From a checkpoint of a small transformer trained on Wikipedia.
Size: 10 heads of 32 (5 for keys and values), 19.9M parameters.
Architecture: rotary positions, no biases in attention or MLP, untied embeddings, capped logits.
Training: a variant of SOAP for these matrices, 1131M tokens, 4315 steps.
Each number is 500 + 40 x the weight over its row's rms, rounded and kept within 0 to 999. Layers, rows and columns count from 0. Numbers have three digits each. The size before them is the row's rms in percent of the matrix's.

# layer 6 MLP down (transposed), 1280x320, rms 0.152, rows 921-1027, columns 128-191
095:523522493576518536574511474483520415512545529485528507513481477476476497569509462515526497461499474484483517459542479508484525481463525501551442493485456497509538538484477481510483505516479476
101:603484451516504510514418548465535503536528424417501494536471432386465498473510496576479535463479463496490524534548416504513506530507502505576494505534525398454514547549513593520578532492383521
100:539426440494468489486488483584517488534513547491525544513509483512425500514538418539555551529437489579475511488443485459473559486540522469500462509483528448549520491468508442514538528525544521
097:491416559542556536469456475581527513501574470587488551580451496429460511538521509415512527549509490506527457503529491430444421509503508504504489512542465481536470522536465493510556493499550443
091:537512524504446495510472546465499525426493488454499475569580507511450542461482505486537509487491538498469486506470489523532455509509515567583428534526475462550469455451506490510385492497511451
095:508486487440508416502567498485541498490501487541482529417479475517503515535546532534433536492510546584477524529507512550498520486546509450524578460542435482531492546520502614461498534486532491
103:513468487473529488490421583510466493555424560480518481490535503492527463505483507460572538460477471549587491495455463490513525505452480466482585501580438575455451496507532495496524506544599453
102:503538514521587521512479462533516533520452448538459509503488393504477450570482504467446441512473578491554476427509511515517480512465496515481490440505592510498518553451488514485503548501498526
096:478443463537521516557520551463469521486458538510514576491529545510511532611466409472534508511451354445506446505513512456510511530519514528529513507511554522521552439492455546601479469532513469
113:504430443458555474461468429425481416447523568435472475491462515469494439466500549478532534607482549495525541489468534542490533547501560503547487541543454455560545439468542477422480470452385460
091:449563487513461435521448469414440511545373461480483517498490533557494533581553517469488472515494499580537491446469503526563521500546524528512463508550505538538591523456443524600548546464477492
101:531482539548509447486516561473461556522578501551561485558472461506524495528533482559531592518543503552546462559472594447558510480441493385470514530503540445564457524455540537466511538467452466
088:485470517514534485512513555558476531445443534531531493557506490473525510497586539519473477493526518501472508539438563446513495486549538535460501526527543504531457476498464454452481516437550454
097:498476544511495534550485540504529528492488468491669578563403424453438458466470523471489487459500458541490461516501573451515548499553496562498452461518444501438596473473491444503488577551534490
103:471518458544584447491509431569484447509500514533514523537449439512450520551440467512507495520486491389514370510523488574464455536524545480456496479434459544547485531488509530460550520473496480
097:478538544483535480537485578528512491521451469481442561529481448452539496506475531531529552488459517508388428435447494522478445587504517494457446468575518397519495548454467558548429516450458510
095:432413463454495517553500507531477501470421526527518503550516476490447453453494489526527475531484610522474483486534480480498488472530536573522553569550480557560452422564500521487521477494427519
110:450507417470511509525477458528472435471455448496458503529478532455552468558487481433503438433534523518492471543482490523510560547553480582517437511532575463513541493506506530523519457555391487
099:438539414557479404511457506493431576502534474455500478554470451510520487550474427489469515443523602559516548489477509423480441521535479498513492516570497390471457502536560470479487492541450499
101:503466511456385494521459459528521496459444549536474576543433558515565468459506470511589583554502444504505464536518568496526556449506538498474519553515529516464549485472384533556531514492438471
088:486488523471451482499495514580493391504507480513498474518491443460503455538432471478449507478536484420535510540495475457576426517413494593444453490534486539522425552569581526542541485508506456
096:517540518500458518513481491527483539502478539484472486550497557536468506479545532541547542545530532520456480506506458437467504524498484396553514525484518448521464532429453411439527518477549569
095:448448573487490440412540544435545497518469531467497512465549434430465483504524516563468499541555505442514458546440589565481485550437509485500471496543469503485490507458482429502453465528501530
099:408543572480524464530527583580561516514549532499494453544451498476523525501456535539507434612523555428551503484489488509505565547505557444495503567468481497476481509473497512473494540553470495
098:468459469500432483606546516504504505482451485503421527463465497488507441493526447425483548452504532505552541573455484463469465530502513546469492444457475495485577537462578549540555496497510502
110:495494550514505481576509577525467541473453419520557499451454518519454505551531436502491510440513423521513501495518474433492454533480541471443537494516485501501512474498548427566543429502546445
107:519475450488507506502415491562501526498470599524493454447416502583566497526445511480452495507446483480518510544586544462437460475480495446527485510556505511548520504496465466542482495531474415
094:484621545482512535529503488530546564486503504495458477484554532558611435509515540522464535472458495466548551520549450491534467474471497495480480501418486497483442544588526474487487455556457552
103:442457545529491493478513491498568468496540493526469457489479497506487510457554450536533492528521500474478531522506463527534546479487580480451513554508483519491457553570432504508462511565538440
105:546495541432550541544534415520423529514461468476553453513559477536487489438522522535521527442522451496505543485557454467476538575443481479545502514482474492516482448509492482539494484467513555
093:555455556559504479511481505530513537548548445539517527574505415415487485479517545493501521524494588526544422490514455470506491580520561455449508447620507521523490571496509531458503499545528545
101:540475522480484476499509423512496558482520494516550492541440490502563482467466482511576552452480534501551526490460444524504540486547487440459535560468567477519430495517445540526464492503489477
102:466434516504556503581467529567474512510493461531464523481418553534515497577495500501508509461494516481529501529485534493516511515580553459476462513433420478584529459421551462430496506570553513
103:453484568478489497492507353575534482526489463521428554617465444518505608485531456565566529505502533531500504589439494518456465566498428499429455440462493511545526507516508469512486509499505519
093:565460448468487486530453509618552469507450565548498543478495401449519575515464481496521419543520545475505459444507522419526548540411572435553486480562537490495446561562478523527496532539475474
096:511529500535462497491513513510495412421458513526441528437480527582390538549508485555537460475525448482465473531516432523526445511481461408509502563500446468525502485571453517499513529552505521
091:486443496505554527535463564427504510494502562545506468492536525496523502507460434492484520526482575484482528416528456488551511578501483518478481547506494532546512483487518557573431574448511402
102:525491471535486492566471473519516464475524456409531536504519510508472519496498546493472451569451426446419512565446466490559523524493560485515452519506482443519484544475502500513480524588460471
106:481496478471457481514481493466475531510515435573544459489488474495466469568445586474447579496501454547431497563522424480511540475498474507531493468518531456500485460504431493546540502516473454
098:521588491448481481492564576568433415537527503518473456485524487511517458550494493534485466511519530489490494518466487486544444591503518482471532485521545578567489481550466495542538485583554508
090:526461499489520513478442540541478473471560550501498383443567539554474559479431499448447527461492487503498551469581479537538540538523539497550471567462487529497549501447503507457502555467463511
112:467441537462579495539455460477461506510534506545488497488522520569561485474516571558610453551523483473491469462550482563427519490500527540520462417452487509511466451544489542550502449493470478
100:580480572504540538507478536508538466471480503532445481503443433490445485426482523514510580480564532561542516415523544493449473522548507532412512521474513469569496497512504529471526575450503491
097:472545503510506458502511581477570436463505547447394553503493482522452513501581567494574538483496461503568481539510473501471482551386409517486484462526514494417515511489505453514455497475488540
096:450509522473534526469464614546457528503465460483559542485469518596541498489473488517546546510471487520462502483519483481477518476528592440479500453513509547549514473538512553482459446558532482
091:490527533518458529493563573531428547513515470487446507458387506468524489434527526511488440499500447415504567577541496493519436471454430490510522502518524455571589529503483488549543498457607464
092:533526534526503531514481526507502449497455483522512485465451487498477474553546491424474466524566536510553510468511515459474573472517505486515464485424413452473512529482519538498506517538497525
103:537487493461581508494525456574502460552531422547489484531471588520547454531490517525548523427440565542515479556496535470532495494539504515499488471478486491493522497458567473475458495455484492
098:504521497516535425460548593514470436494529577483462501505468570514500460456505502489498536472452514566502570498456471563501494497516522496462439488432508504492491523457485610517489525500494505
083:500545538520534536504502528481517471517553461496490552469458613504460568450524485492558468573511459484495423407555524501342461496525436409478502534498483534497558461471435519419492498486525533
092:475509515589539483496518494569499452486522548463478507499527504575477448521470471515465505506508550515477534514464483393451514526503494567524492548512466469572553551479377506591532468569489559
093:515532563516479522507537460523494407461559517512515536511504488514497489479476516454514594517548443470464462542554537565514524403529483517477479508530539470566503498513542462486580491509504552
093:534415474535486480532497536554462480502517563504574465503464497491440491407523495485464496562542542391402522449476565508469503496469503478525532536536463503504514428526536552507500474480497445
104:484494448493547529536492512544558466524493524468491528473523512487483510488511503541547460466488491515488486456497515502571399511539451442501476447525502545497507573603451478462432436544554507
095:502508540500579496526546514414521554505514464443538461498559517416534543443513521452417448478559593504516512457454501483534461493503481501457509449541446536488539523451489526436476530515547489
097:513505493385536534548518384508515537468419517530434477479512478551534474561488520452558491523463454517518489519590514410480489546569565539463454507447498519542479486467528461561470421448493432
088:532477502454530543548497430461469494535549508544467522457527466503466556551518505618565534514544512447464489462518487552503505530539437518520477511493525464487515538490443500507458490505479501
088:475567501471470515505502585531485539508506575462534524575527475519522506563473560514574575516438469598572476483551553506428442487481473442552514471521487523438387469442521424432494563521518506
109:453475455541484529510579612516546511495456515420528477494580512525537500548446487523534473478411498507541520514502471536535419524536487572521509494460490500507484528514494464530443501489484441
097:542538503418578489474461479439537442483432593476526492464612531622487498576577524544538459430502492515462465518479504522533514518468528473538490505508443524472538524501478431480478444499525526
103:450503498535495498519469483570512497566532486535461492524577549507546475561488500492509548495445483556487455525470518508543469472500448551517452495541502474505527489497514491527501537471562483
103:456545483485499516477501467492541418528572505489534514487540561477558532555461479501533508527558427524480472507549457439520469520542383429542543580494533463496548489573590505436496503486483395
105:537487497501469379560488630501513538518529480515512494501566504451510555500547494493531514488562515558568520501528550459589480476520508509546530562559498483443500581437456515514453507553424440
099:479525502518499611421478512483513481538540559455428535559501499468474582575457472531516526469543478509503441537570522474465536534464533507515499505520573500531502546441445504493523492481490501
088:503506492541535473462481496531562416498494474560529519504553473561451504435435518569492440558417509463411438447545482468510480536590479478552483489458488507472509504468431516481540566534544518
100:471527434491504485549562509523507496519505530522491523510514518515438479449592529486480508524465507542495558476507488504475517505484492496432581456505537559511533529507415484484477541453472509
093:449460563507428395460450529501547473465521520508525426491464499474495594566516509515524440469516522519546505492492509500490434542508512481497576546472502552518513491478515481418532489508541502
111:460465509487475540463560491505455547463486548539461520510556460568491528451454520480535466465514556484483488473481553518425486470542469499423475480462519547542503426479492473488508518480596482
097:543535504515499497436531538551500546494539563439480485483457527492463566509561448610561528468525513505473550510462551475468569450500429488487489428581451453561522585541521409527538537530530586
104:472505606480494528519522553418456529553514559454518498540550491404549490469462525476534551425449465458462505489482521480444460468604414456432520576527490512494461499492519595486545518547499516
096:485443489454483504549480478539499494518476507580479492487486484571523429468520536495502557471471498565421509489527524477411492499534553521505478549525467464545507521460542443474492555466568496
106:480452450472468476515476487557414498524491487492470466595551514465509536483515534455483509514501519487550512547462471507479512498515552524497455402563512511484495527493495525476549514506443472
111:530519513487525475571496468468578563497497552514496513465544490529517555400480462458484473464516521488536523502483463542473501507578457560567451568489576510514525584537524496476492515511534472
110:484492494436488497491497435545538489521497542513461532513493511433475471497520518579551622515480516509514588491470505516498497474536498493530452484449497528478478457487456508466480431469490526
101:556498546572521483506462584545549461439459466574493497559501477483540492541584479465446551557520522526486474556523487507540496493474597490529564600431523498470497502538414445504572497484562595
105:498507520522526486503416482547451523545471484540496414493571493518492505508490474471483498467501564504496461519558576493489483508545532498474481572484500414518409551520490455521507495532463462
095:457517488514508469503546538509460564476496470491488528491487467429492501505499466462515463532518494545454556475475526597491536476505437483534538505545618533488555415519476457445519516535529538
103:568514503473499508455461532540487541455542476524544469469482538504499521557515508549479423550535502426517506498513507452479538495460474519477525527492507492474546505527536473437538459493485540
115:515469507485532471538489570529472555534384536527520455524504575494462510544521487481430441516445482499498492531533593461466552517493473509495540517448531523537525430464485477483489537442504520
096:503467500487521508500473429483514491512504542494445511511509481578433451516502490543518478476576511490551475550484495511488481466453570486475518495504546523503486455456515542546526521410498476
102:548435552464482457391464501525426578418515520515470462518523450501496500522519510442438544516464498546555450522476489495432556528546544455469457542559483479437496558508528502507494563515413524
104:488531560566591492479462457507495504506458522506474512447486467511482502454507518506479522507492461481521547530505551511519508529513440405460567472423549466527502518474483427520479491476583485
097:440460503521491490504530514510568532492564535447508444433457522495441524527511481523508472441550527584487553460578505548457487506515511457525467594493508568533539523505451546458482410464501456
099:566478506525541460528503446537488481489519501505500483535462365493491566497483442537552459523545534532511489548483465507435450469464564505455468505492417466497513523468549573497468491468564506
099:516528488534523518568524542482449461483483498529536574451520517518515465470543462413475583530499493538468504503515434448478447443506485498491512467506521498495511522482546487497541543481511479
103:473464452502435514530549532433525538508471532458425532474469566471465526437484432576543515487528535515540468558463465512495522566503498552562510471548430519565603542480575538498505475462496485
099:482527498530472521423513533491511542394562512486483524475531462518524491491553538452482496436512491504475602496514450500524569470530524533495481465486470473527507515469517521489585484515554550
108:479467561521505502497481434451498542525438415559506432580494505464554427486495543522529520516523507507479484519437489486493451481512510510569547511572481500499483510465468494541518512437539462
101:492502502516489561533480558503574460537518428527474428534484557463485483388489547585526520437460567527431487434466473517552558498527480498539548490573459438438495489578456468563525451504477566
100:492543459469450490506553507476510452480471516529498541500480449501460490483487497527497501523477511472509503516458484516527455499499483537481550548509543535527552483465471537572471417496520563
094:500503429519513536531545477449505569521560429495513500503432494426447472490561474487465571516533516496513527506575503473553567512498570476460515529498566554579536540478461486536488541519523526
098:479456495462465528467474532545479472421545575469544483500581511445497574424471495468440497540497500528457580418496467524486497489493388489439520537427488505515458450546496428492512489532495502
101:564503481546521435571549467507482562565562511414504497508465473492557454509512501492504553532463506548538445477421533464482433562461490452461519527486512470538547461469506447556490545499489422
092:459460539528517602497462419440552480501500526503486451495437560470471479504490518493544558533508484480545559563517536520503460540495479524532449531497511548485526462552492441560529453514533488
092:524494523446487564525527475487484466478465468523478505527505529467481485421586479465519485424507545498482524424500508527542538523463558574503455514452515447442548517475478537493519539469459468
105:435510465467453510520520549512474534506439493506546516464538468525466532506491498472426542544411489412484511482603477522563457493518463511525505527436509487521486545497455445486489486539540600
102:564501495544527556455431451478457484500520510574479536505451503490448519504479516507494509498573508462564521466483485474475501576510524524585458546446500514470560464475552509477521511512415418
108:555508488551541493542508447420477539548448464459517494546525511491524446563496484463469459497465525481554499508478475468538515515525380476539529535428516522499501562472490464504535548492435543
085:477473559502542486481472464541513466472513573454524452500494493503515466536534505465456536485450524500457436483469519480491468507444535488524428524571446532511395452501472460544548454491523494
099:459506509468511524418522527474524456482566536499454546489539550459494502526453500504471446527460497511482454465474514548477436485460454464495531523548494423457503474512475466495463521606549499
097:496541479479428514493462536550477518544542460483510460514449501508551497530455512481519504432483456558532534504521496532577497493497474439480465446459523524474513506540515461433514416508521506
090:533500419520502439435499537492552591545509479542467595482439504475546491536535535466532536487472504531532491464476456481561452483457467480484479561453477437515511499496476490431442480540507527
106:482557506498462464435449448535565514524544526505490529503472460426469540544535476430476569428489439440551536466518484505497532517462508497474479549475493484500542507499490514465549498490465490
117:482489520480504529515463511510456541528502552523527515401468474413550511473513542527485526518480468469504585513519508497508474566498562460530480509552417380458516547517531558457475475405539535
093:443460494433499494495478468495461460460457493537604620566461444457502527498486461506511522518461503494540498515473458514550488562505572543567481560507462523475529563463469482532506506440503493
105:496549467511426502557543517485501447485383519544575530525504465517525453493489486577496529475523432465461521497460517466501478510461558462501606593480532428493490503448444505566432452558561498
096:519504533542557514514546465460488471503448508545436502472494535453451502510462529545434495468511569455512470476428477451516532535493492519536377528483564480542491451503516545473499490450521466
# layer 6 MLP up, 1280x320, rms 0.143, rows 922-1028, columns 128-191
092:410484546479528517404528496523490496516467599529479435467504592557518448476455454451524537502462470475542519494529568480503476508464553467444464499443462530491401484488466371494476443502591530
106:507548462526492521482506438510507477445576497477565511461553530533519471484549483440426564491551536466509504535489462547475443472516480548510437530501543558504430486541474437547503546457477532
100:537488507565523497580486488478552427479553535490522442537436583553451400551501523525503541534538430466509451458508484507444554467498458557533488458507448537479428501527546433499471508442504454
094:461553513481506539508487482482538533538504519429555467457432530489453450532552616455458474547506469557498502511516514514458487470494488486432498467480530534455471464484531531437571521526506571
100:537473504439486489577524538504574476486493530487430540513521531450496479450512494468462500491509470509439530414515496501538469428496536502563473491541508529474495538471484466436493483522436480
097:481560464407502489465536522519494544457512521505443489414534472552480544477472597548545489516479482528512546490566553517451438455547442430502511465504505480533498507520409530519566455506485478
100:491560511516463482467483480497565540508547540501517488496483382495464443521509486527519522496476472549517472517464580568494490462511527547512539481514512595441536489523476474499497552513531477
102:521479529438494508465541526510490502485463537455483463532444459482464457481497498492507487444499445509494472492504512524487491497536530532534472468512507396494505426517443484473539482475528578
098:497494525473469477533535470532491536495548516411477539484431491440434571574515474506442595550567521460490571553453545502426540548452392445496482513425480480468537510528504446443437485461495462
092:570481437570592382527485489527461471545515566504409506442477485564450491441508583514470465529489505475466547444488456503472518443529486469529549458520529541519461551542494477473445469439438527
099:463507517488488452493438524469466447477580473456538575471523487521514491492458438496510485516535480510494482558497530515444514495515492484509482445490622498443419507518448536502456460503474509
090:488453494541492499516462504473515459500522496482475497481449518471461508458416542487533473471484457469469524504519418481496399521466494507471519515427508469475494432464548520484502466485462620
097:550525464468518496457493500531483504473576486543437512537468459491506527496467504519536468509459547458489450490526535433567460446457455515527549517518507509506529563548404518536547534455541462
094:445499456558517548493472475511521515502558509470520482502497506502481547517542529528469442539510502439409520526511503474475546438511541461417482488578528569624507543495442462460454476528536538
100:598467530444560504550532539470496517473488528525477523475473462478542450535468417521516479531471475514523481595486482443466414570504474422501442545425525511537480470518532424524464454590515545
094:550430463463487571512538489440522478578464538562452524479509465453491474459454515462479463472490542575491521482541504465500456466426542527563559493511469488515456438536573544557512479494440526
097:534433491473519529573476465455519499479465526500490503575525527464477452484497543563448439505495471491483488604425476482424488530532471530449425484408530528481496547484497511522563514548536470
104:536531529469555485504470507498413499470506468554527524533439501511443504526503460505540496414549485548470505460491525504438511539443481513458448516546481404522565485472481436467564564483507523
093:497565494531505493512536455491434466511553503472444458505551494474538507594506476557426506485521498447435488524531457475520417411560536569540393464500607519472420501565475487499553521473430580
092:511444441500526519530507490508544495554524551518517449479476570464526441473525434445530422524536459484505452464491535554438481592543511528550441487528524524491463504502463530439466501501519478
095:437492519510460544580437501523484546560500523520469501462555464528436484536444493422479448481477437523513509497527509554531486548443455553467440499456462469621517487548472527513536489540505507
100:557526558508500600436495551517441528505513468537454439550551439484483391447496500498490531509569489508527541493486490518494520500542484540563563496430492517471528516438466511518440554522475491
106:455518553458529478501485489464575474396502465423532455432467482514460552519499511480490439512450461527471524390615542564476404532537553455455482545505522586589446531474506496526552551590511489
094:508538442535553491483440504494482452521570442521512520439504552461495468446571442438512484469545567581458491503394465508506537483484519483549446536491527487506492521490511495568569536439552480
096:552527506514544548548524517508495514468530513527552529406531495501487523525463434515446496530454447452445486491508506503368501462406496460485510481506466497551467504452532480534476467489488486
105:561499404508538478512492451551531576520500438512533542512516469435402479544493535537484552516490427535411387454535515564537469548466553474542516469568494526478563470538499404492521521513529472
096:574455465517460510520531526421448551410476498503492551497475555496442547530493529546483554519520511500469507480535521459486497548473422469531483480560535490525540515478487484497477581545502461
105:541450484530582508515542460452573489552529523556510500456434449475501499557490502545471512574550471429366469500461434521393473487486562485521512475514510487467454579537510486528472547455518481
099:511520385447510529509508552488532468499497452463493519477453465489526577523604390460467433528506526476493409550443441496462557448478520427482539472449491457518540451470466522484528505495512506
100:578479453531452464567511432490482508463559521601592488566447558512468534528464527482498568489535489439468476443481453491570517533503475395454531540498513544546519485571540537570472493482469499
100:544537467445478503545437506442429453504509486511575443497497534535476514458412521526480504488513416491491550528482512547515495539485543478518470499475533466415472521489462472459556554466588505
099:522517506484507524523484446501501517493540493547487481540470415464447563508538510497474394548496503523452521460457511523525387491539514512499536423463524445532532476491464592502521557496537458
094:565502466472479484495559483465525517551568547552467401478438471488534497476476584433541475550584566435514465503528569555453535511509544514555536552539531501470496478497545516451496526501505458
093:496489514535453612527555483461507530432535454467423517500459511494500475554458506509471551515475407496502502526457584451512410514532462573452431521447437476484499431472518574503450467497483546
099:505468511489538435455546534513452486476524454499555496533525473472531485543585543463438476560530529509514519544434472526545393413531502519496503495440484471470513497468524535413557543452463591
094:539465459532527524479537528531520619516492466482506517517513473520555485540414501521479440476450458486525511488503522543449475416508440452579498491448490476472457539453540448467567487557495415
095:498570533466584516524555490452486603480484470487524459431548441467478499505530477501479499534550526446502531475508457455499528497477521534464516506422516507557478509535473534587517464486461486
102:570518489481491563527578514564388541455564517425471413605535485502392518552472471443443520448504475451463515462547408493484444528514525467545530499464492540550496534515408497536515491554500431
097:461443530518485508502501424534527530524486563511504504464539517555543571442540535489515494425443516461516511481509506486474458485506560448575517477564463543485457505491559461522572540462484431
095:496483432477501520507498550536509538533470521534405422556457462470438499507547555536523490523502527510489527512477546478463469464461495550431558440485475423534501504531529468551453519484509508
099:457509528450547499451549479513522480516494543506453515492572502513505539503513442539448406488507405462477493517512446493541479569562490492468497488490405489535504462486567480568466555509461486
102:494543492546563613525475513540492555504483489466465555476484519572519462483462545654465472457533588499509505459499511485524521454519503490469513440493496528531507494448567520476434549562443521
089:570498550549516511503538528523527454545489469502480502529512526523488521479453457463511467563447470417517525499484499511546455457410530514537481505491472588572431458577499472566494501491487583
096:481552486503514533478499453548511467503551508440536453491526487476459445512578550490476480550447458441545490454547484573476503432404555516499474551514470522482554532509397471517515554438466489
099:546428514427472483491467470452541508439486494544544499461496517481458483559509521489537502486438525499504472440544514615476437485466565445544410469548516578485440469507512494540508535551476538
087:553481415484458576528500521549513497490488517516545483525431443499564474495488474459487521401561429534444486469472521474491508484522559537519504383509449434445502477522502502543470423472584543
098:547506484579493535487447469535545461530531460486514565488545411524441518475491505499526539461506536470470478444554443502619502474518496532482563469541517479499454485434501553508537450538453543
106:537510534541472452467606438436542470490448439477469405486523416461491453468556476536484465496511532477484436427546477498540490513494495518518566505447499476487476452521514529472483484457587447
097:526543465501539423516434450538503501465496565472552431514538509499493446469555443441388484421478583475495441547436530521565470511552523552458517461436509496540439461574534492580521439538506508
096:456451517447483536526436583441514435466495447515456489512558529491510491501461575498443589453497476550461510526524463523512486509463541534461557474508555510553460539493532471479477515543560518
100:562447476411556537570517507435486481496469451550519528450423494484459545472470532517475457434524482533540529506452508488511509528505500504487540522524470491446490506493519509492503484490551504
099:544421547466548526526418497426497497505487530470532463520480550529448512552416508504467481546459588425448508470512489451517552472560516483519561442521516496503471486471487452472495481455414427
097:481554526526494544483411498461435472525523568431510479445478498532487499490585552450492438554531466540503456469560486556448482532497562514478488518600425502519499481503476523528421496515496550
096:561471477444543400473569472545521499422444532441425456515510469509467524512507420506552519532459454506504479518464460498476437446525483444551541521502551516472475488464390498522422567478525589
099:473534573504526540544550484466494569460431519490503520550528537519506467398511429411524454493445559433523502526500414483510555511575477516436494541453544555490515504480466502474494529496499476
092:505466494527525525435480491444553445448569583513488539556409472510529399531481520462439500545506484454559506562526496492467477465432499494465515494519477545420515514505577513543551528502529489
097:547555462501561576542408505448482494514483388501485473391498545450434485479486525452508446458567518456470520489456388463489544461505501531504454507406470496477551502490546540552499469491483517
103:502514509498465500526488463476543471514540594513465497499557485444547456416483507510508494519459552532532452531557498521568530468548539490477536466512454447476480491567529520517480524432520409
101:474411413516543501494505471434586511399486471490438464536499469496568518469464512500454475464504474481575524428471472499450500540522532503528490472499470516536508465508434447486478503489524491
095:539504571418538488502486504472549478500509503489514558601481537494468469502384524579540507504532545466461517508518607456512463417482560495475414538498504465462483441478418493444527567537500463
105:453442508508548523465547465563466445419515501563504505539479530499477461522468516519485429534444508405476559462489506504567533468519490484515494489430528487545432470519493507535477503479467564
113:561421526480528474559445471499468546510560453446561508534527485443525576466524532483470458460499454584490499523546506535487468473466586433509576541548579507424465604419502547555458548526483483
115:511545563508483514413493448422464482458489535505454503476535522439554506513498478582485452490568489481479458593482546541519506406481473462523492592490529533479545472514452455488485521513504478
095:448450517473548466554525561394414475514473523445540488534529524565508534548501415464491526501513464515604528554488532487467502481457512508448549520532521444517567448510561465481537460566497524
098:495526472505423537495503471540556580489450468442490498564431494531533465496449477560535498528468468471500551539625462467492489447480447481533536492486498537486525502499507549459554524508505487
097:511491447538517487490519486510517493538494496503550503544504470419490483475470503525495560513394505560471534490503475532503535531546476541558465445528481487516464584469494467541534549563586555
109:450511465447487433444548563493383492459488559545480499495497543527487486474426485462459581470499422441546442503491554480565470509507462480500489501485549623511509454530490489394506471475572434
103:505470496514489524570515454517522476571473516515531390460522474493490552509471422437481447566424498532452528447519514472519524504568490457542489513540497520506520502519554536463580520524525493
105:547490472474460527525517482442416471504505444483523485525499515400417526499494463437507581497482471516468510503475424456546538512554482418517517488434586468545495559541521502539473494491492458
099:558490499503449461561530532541554497458534544466420517451467478512461551517463449544529513541611454498569573595525596499520521537439464490538489484468446527510547463491501580533519499502510493
104:446527497480557493503479518502548549461543541540476530506545541530488551412500436467468529482521479541529495444536526429444525560487469502476577473546466477495481533491451456487497399493521421
105:496510497509457544503492501503504572533508514484522521469538494368436552525470501479534521525412529492438521547585469494466500455549508473522501542432518587556485564560462559476457531533518508
104:557563551540506425525473468425556508534561529528498499547486498493462488477466507536499532454453569494575578507568542443517479476495524489567519517534518535449530492459498536563530451513471585
099:544442496520513507493529442451419545476529524501508424464535440506504472405442475507488515521509392505494483416505475475486509482529498489462487512495527469492494490404542512478507460444484459
105:520493497550541535534506509520480489571501502525570507560462499473459526513496523475551461495589432517501531440477552530445450488541548473472603515431511428435489482505459610564558473482505494
095:506535527581463516469480527476498530476537539508487481485443511512470484534483406534556475537436538505551453493538470500506491519519522509557437472464457545478494457440514492536407507456496482
097:476451449464569483584510467529483467490549534509480470484528611450494577551444523438515529536551513473465602487541527475518534498516444488529584458509483528488448480502517491552506531441519502
099:573511558485545522547531499398503478558473453529499472508445530551422434438489503488436484440546519488503524484576509511423600435525512486452489427480452570495532455481571560490488497427536517
099:529459487522482520447460531507504486490533433531471544484550550557545490500534513516502478488499539524583556469521480521549454460477500479410567449503523512538445537489477490519528452492513506
102:540479539537577510487474473480588419459531495472425426558577512515419484489529502495472486486484451497510515484511483456549447409500503467448538469485421517538593481529518521482554549463490523
098:415485554513584577589521485486493494536493617512550395511516412462510528502522472524481567453485519394482483540539487506543538493506487491469536498510475409472498568485497509497468572538517481
093:479468418499483488540561464468585529510471522476531524478553523500522486562468517533491500485497470468485496491540508492458466460507494490491477439579514507495441497544547479455597500491461507
105:457504537473456524495514567483505496436535456535421440435441491416478470483534467453473466580533546425513560458486519518488544472480547467521543457510538485471483453374533609435438457494506532
103:510510452400530480517471529476546546530471532511494571538515513477537450428527463473511484573516520484454494477546457512397494483518451457481483511552504471512533449498539497442620497421497514
105:512567444507464535472505473438500431495504500462532518507507502532459498463509541443456554508569511567422611512449464514459550480497530523526469426507547519533575486516532450510503479530500478
102:524561409537479520465479504523412537499472551551548506525525531465461524523437475486526502467490537474527498494490481524499557516504461513520423516537516507552461441498560522487450520481500518
101:597493469519497534484509477458462489428492519498519584505558543489489532508535531544467529510523506539510497507464520542488443530504477456420532496513499507501477460494565480532466494558568500
102:503420476553495497521505437520528472460582552521399514469448500481494524434494462442505446480560385419493446513452525461503493489519550517519461486494492558498505497491510469453434531514510499
089:489492544526491514541505498477456524554567507525502521591544520504541558489470476481469448434542430543573504470453481424476517520607471517522518479549394526506492503508444457527547467533477455
106:529515511501515519467494485504480514547493558532450439511502537540532495459485511483482490494512538449480423402513614480450465483511534475454538487454415502456497457499563466485456531448564480
103:520534473505466483589472482552467489471502482479546506496573502507467494490531466439501437559462509449479493498527503507531443527463525561557532507479476574533498537543479447434523415453554520
100:446454430503571525535425489535503511545486517493485479577504483589560532460485420504444516437506552510468550526478476503523480540581523442479578478458497477507476542454493526469528444533435454
089:467553498479490449506540538481450507469432500553518516439494543499510466492491472480455538500401468520471442495502497486452495526504464520590499544521521504505490456490462507492473466436585474
093:468511503516529462480479551509535505557515563458535519450480519478494520573451533488445490534485532496480535587527508419484490438539471403534463427492517568578421471491575437500487463525586529
098:475484474511507444410557478528476484492549579477494550448449456521485481456466507425499411523494537427498540524533544513496464431447597462514551494557489464450520457542474500534573585513508538
098:582527516487538534551473470475473487522545455568458495493438489503430447446471482542480478562518460503436548443445470525471491485512553470485483482505527493470453449485507529471496578425500503
136:507553551519543501513555448421494522595495525521572471523530480474486500512467488511464479490523500522534563493466433494582484539502460504509440489493521485425491460517543503455482555504479556
110:489496496517516519442512496543571423480463458424525507528523501479515543605512473499514510429459505489491500470489507534602527533465408493473466485521560570474569496477512535524498488486553501
107:554558514527538528528472577487480561558555536461448511477479440476433486534484521524496461508560504495475516467472528475453509541551491497588529527474419477453461492443571492446463439482514484
095:429464562464565525455485529573503474478485470460523480505537431568480479462488561454433501524410476439532461469507483548486506548498532526511469451432489488548438447482514513443477527466490520
094:485485541474447565476489517548511484509489500445521436480459494457525466543430515509503486495428486448489524498484508490442463515498496575489603464518530475579492498506554491531526520448504470
097:527496476493540542441527538466542521545472518482522499455476524486394536547478486565522495420429541456437581502491458372532542515495521499458520507544503527484470446488478478532506517494478417
105:477451423510476544492442492510538502473473476508531465474586491491474492494535528518438550517463475456464557501497532518537504512411555521467489448512490518510490516474505519490444487460454536
106:521576502493536536489475523510500535480413524508521427520526484490525416420509487508518460561476493496521500577483486448527454493543471532536480530477524544505510502468510499518439475476466551
102:431510480408518515579501494440466425447429499529480515504538493529496562461536516444502529493571421454489451474508591545509484523499532450456437540547577483526490402514456518456481520502585571
103:467416463382472464536507429469519560497483475534506532516532468566466562434535470534445539510489424486479426455478510544487467483490438524592466420468449499592466504481605454493521521498510461
105:479419490472484532532490446477457515531484496542519529536499451526523518549474429461438489512436499440518485546517541468528536511509481492355537522552493463462505469436468481492457531452539482